{
  "num_hidden_layers": 12,
  "hidden_size": 128,
  "num_attention_heads": 3,
  "num_key_value_heads": 3,
  "head_dim": 32,
  "intermediate_size": 320,
  "vocab_size": 2048,
  "hidden_act": "geglu",
  "norm": "rmsnorm",
  "norm_place": "pre",
  "norm_eps": 1e-05,
  "positions": "rope",
  "rope_theta": 10000.0,
  "rope_fraction": 1.0,
  "qk_norm": false,
  "attn_scale": 0.177,
  "bias": "none",
  "tie_word_embeddings": true,
  "parallel_block": false,
  "init": "uniform",
  "init_std_qkv": 0.0442,
  "init_std_o": 0.0,
  "init_std_up": 0.0442,
  "init_std_down": 0.0,
  "optimizer": "muon",
  "learning_rate": 0.00428,
  "lr_mult_o": 3.0,
  "lr_mult_up": 0.848,
  "lr_mult_down": 1.5,
  "beta1": 0.95,
  "lr_head": 0.00543,
  "max_grad_norm": 1.0,
  "warmup_steps": 200,
  "schedule": "wsd",
  "decay_fraction": 1.0,
  "decay_shape": "sqrt",
  "final_lr_fraction": 0.02,
  "batch_tokens": [8192, 16384],
  "max_seq_len": 256,
  "doc_mask": true,
  "train_tokens": 96620000,
  "max_steps": 8286,
  "dataset": "wikipedia_en"
}
Each number is 500 + 50 x the weight over the matrix's rms, rounded and kept within 0 to 999. Layers, rows and columns count from 0. Numbers have three digits each.

# layer 6 MLP gate, 320x128, rms 0.0749, rows 63-77, columns 0-63
466519566453550532542490450551509419483529534515515519564473493632531503511468525430452507471486483490405479516489492527498476515493498551466551535466455591518506453494512517468553504445520409
538470572509495462454594455490557484492469422522546520446582515409525486463499534360449419471472493421523470518421473515428491492435547486492554488516491423497408511443463572505490544532486541
560591517497489481542459531520497545471468519547612421578517476532432618457541453546474595480349503468537518455447545551486457457542499395473406574538470510497415504393425468488479555417513481
543565482509436531536468443486514568460500568544546440469492538517460552476536529468491453514441561508573478531514399507545461496379423439435481433597591480494533460402502515440533496523496489
412486473571404515508487391467512483465501369496517401544523445529490493473588508549552550468541488543441666542615535541462467565578531511528446582532474565529521528561541552546550559494476460
473563518585505405562492496512450452493511564494442569541496494511484473520565558477551540628546535474542428513421558419564534485504572559523512606500468512572502515496447480511471527572503500
532549335497516492406549448552619613441475470486506542506527500554368539521592546456515525534435527432456546440533528607478442444465510431495510471539474564478558511462543592510465411463423566
503517483398521413470496608523484458530569413497539452538519509453524522492465591550535610456360448527554479618448559493396533472542518468539508407488446481573496454519420411498426479468452491
462437467531510530548520455578453487420568468408607479595520575482522536575512437432472478465497502473568491499484527495514474503507493527581408511573478463505565512547449406619508452470425471
520528470438569443528498453522505522550495519522482508515461542517526573507426570497533536429507473448485564522534546563478437489513480501484511532500396451414428513545433460482409424657419451
472458489570497637522487541547470436405443413533482572476530524466538457544482483566503530508501523563532506574556461467492511537504437391527448452477431510515579476502466559402560451588416451
556414573419500551496519474521511477529575529461450474489517562469506530481536594495487517505462508605455568570485583475557532403427503442567414486505486508537531560492473454562460568598461590
459509486486493523471573618512525426565478452435542533485460513402474617571463496459464499525495631497576517589461517567560432501499464504502448487515481539572468521455459550522435533535410490
585529454484489495490583554564537615613537485408544473488618500589597506408474603389355453438480529459434528527483590534448414525425515514492521394480474472510563479495539540549470516572544486
584544513475525488544524515564439578515521523452476524622412530480531497487486482487474525532507461478525501557484464458498441523503437536539526508569523563492545374458477511503537470552487420
# layer 6 MLP up, 320x128, rms 0.0767, rows 63-76, columns 0-63
521527461500562564402533432558518540563512484481448488560561516529496505519499539406474535452432526521583479529496516550500513444510494489529572582558498450505508607558496500502511459525507413
387528602554458533420563513482469502524547404448500495547516522504552560532510571426547581479454597501398455470434581520474486464553575492421507501524510413451412497509582501532583525420559403
459550428479511492417500587553423542560498524449456467511479431481505570500479472539534474541511502458581511595538485578396522518471497566651421507540505524633419528434532463449575475554411490
486463527547543531451493487542428444599550538480444597555507500419549515491467501518508449491486480540517463477550558525441466446541481523551483603479460477519470500538500478500436547457496482
494388580488372484463564522441487573491523486497493374512518456384519567489462526469576541434489501413507518481581507489508544451470545418405501581501524458559373581599470540462563529417400517
512521463523473488501596473633520545525516482491612527538487485476544486461469542486461387571498527491514527506532465544417491532452517431433393470456467504482492437438529564436494471465470485
481518580437389576488521475549551418432486520500513369515522604469565489585510441501535513525437455501515380435414491443546490468523450517526443504555472425513551508417462395503437558538507415
474465564548471541471488427543480429518397470446490495472461525552547531502505516496471492491618487566437529424547423442506472499447427447527450409527466509454548501421554446557503610502549534
568571565547493427352481509478384431427420432446474489517519422605460536527447586538437496454498520538502399493408525458506523580452475523516468482513429481414421574440478570522493452539598475
482526498531524502503529536569533474391482543526438561507440525529576434498441575475511473500438487464526463442486464587493413517467500479517481459523494435525441467523522456538411504555430609
537546457456551441401454547472466486444498461444529514605508494602550546522491437544574448544522411482558533472488565564444512493463428505510538491508523560533470523504549546432438554448451500
516480471538494580518516524419409473492627462467484420442560491378471475561449378547391526453598498570429518475474586488457516487522512517512481440418517492540486517502567522581473515503456341
435434543451540498510424491538508521424533563451372489489526465535409530385487506527471552512439429579486502454573517546484359498489551483493485495474608418437531489464546472575523548504500494
481471408446575554423591462488514483520541472516557497508409541526437396499532506549444504437488484474449563497463471460473552435510551511426479579535467531465570506482497501390484564459558450
# layer 6 MLP down (transposed), 320x128, rms 0.0733, rows 63-76, columns 0-63
481451536454488444550484568516441412478556593510568465434449515555506519538540528529511511579550451539425467498504466500571507518475519508471445465466489546503476440445446568502532577452522479
519437485502506604496406522506563457441527585562543530534595549556579501563486503539533566565475553512502479477493401503517540459445505596437492489472529597569610482493471503547467472544494432
451466538510537576574521500433538494461552548502498475530538530477518532493438482593383525472487485539463554457446474480574538544542481496452524480552426581454495428457508502405514562497476462
442531491501600510473477461521425501553593521467485508456508550440409539495492521537506493500497594446539515569501456480465494462504502473451517495543494434491464505486525402476480533527485420
434511430495436458445433516561567612483510504484431459542578431533487512431493488510516436481483475452509499472474505485461507510499574569547466484520542556554547487545558554535491503508468475
516521547491495653509512472451526567519576470477495490467510596525522519497433552504500444449465560564517517469520472470450344473517526485439542569560575515503476443465497461555462503486562469
489473556528505542513499420601417495501541514408500505484452466518501433436502474540599568485550511590476523456527497431517509537500524497576484579428476545518556510542493455445529477502587435
445562558552481555495511399545480474476550440523455483421545491546511584507606495493470488597437516462479431508354414509542541522504470567366518436470497429493520529482432509533497504441530477
510473469536555451425492517381453606621593554540466553583527498509462420456499555495466461471545527556414469496519502459415438487480513566670557489526573517430519437487530450413405477449553553
617493551521485519500555517486542444493419543510410509537500493648458513508537459535490495473545426417476550508492597488523514487494516510590486480409592525499389563466383566489487471541466473
579502517428476623550547447502469477566446497340500483455495517473519524516525507579408522494410416486564499598546495483472480429555543472532428550499489414539462499508502518486526479547453512
504477484490513548482543570475525603525502475571536505570428528516504562530428473542438515454479517439496615478486496502542522527477558464426457457502473474467484480546559526548477447457570550
443604475524412587480568491538499482502541504401482458575486455519515524429581446434457525461590526502454420425560430485455480476447515492573524431526443534404495588552498477565459523534473439
504492521514430476504421460529509524524463449514479508457610408505551555553415485417528439557457429497477573525583487497544531513523466518523566427467430445409514539432516535436535441528379575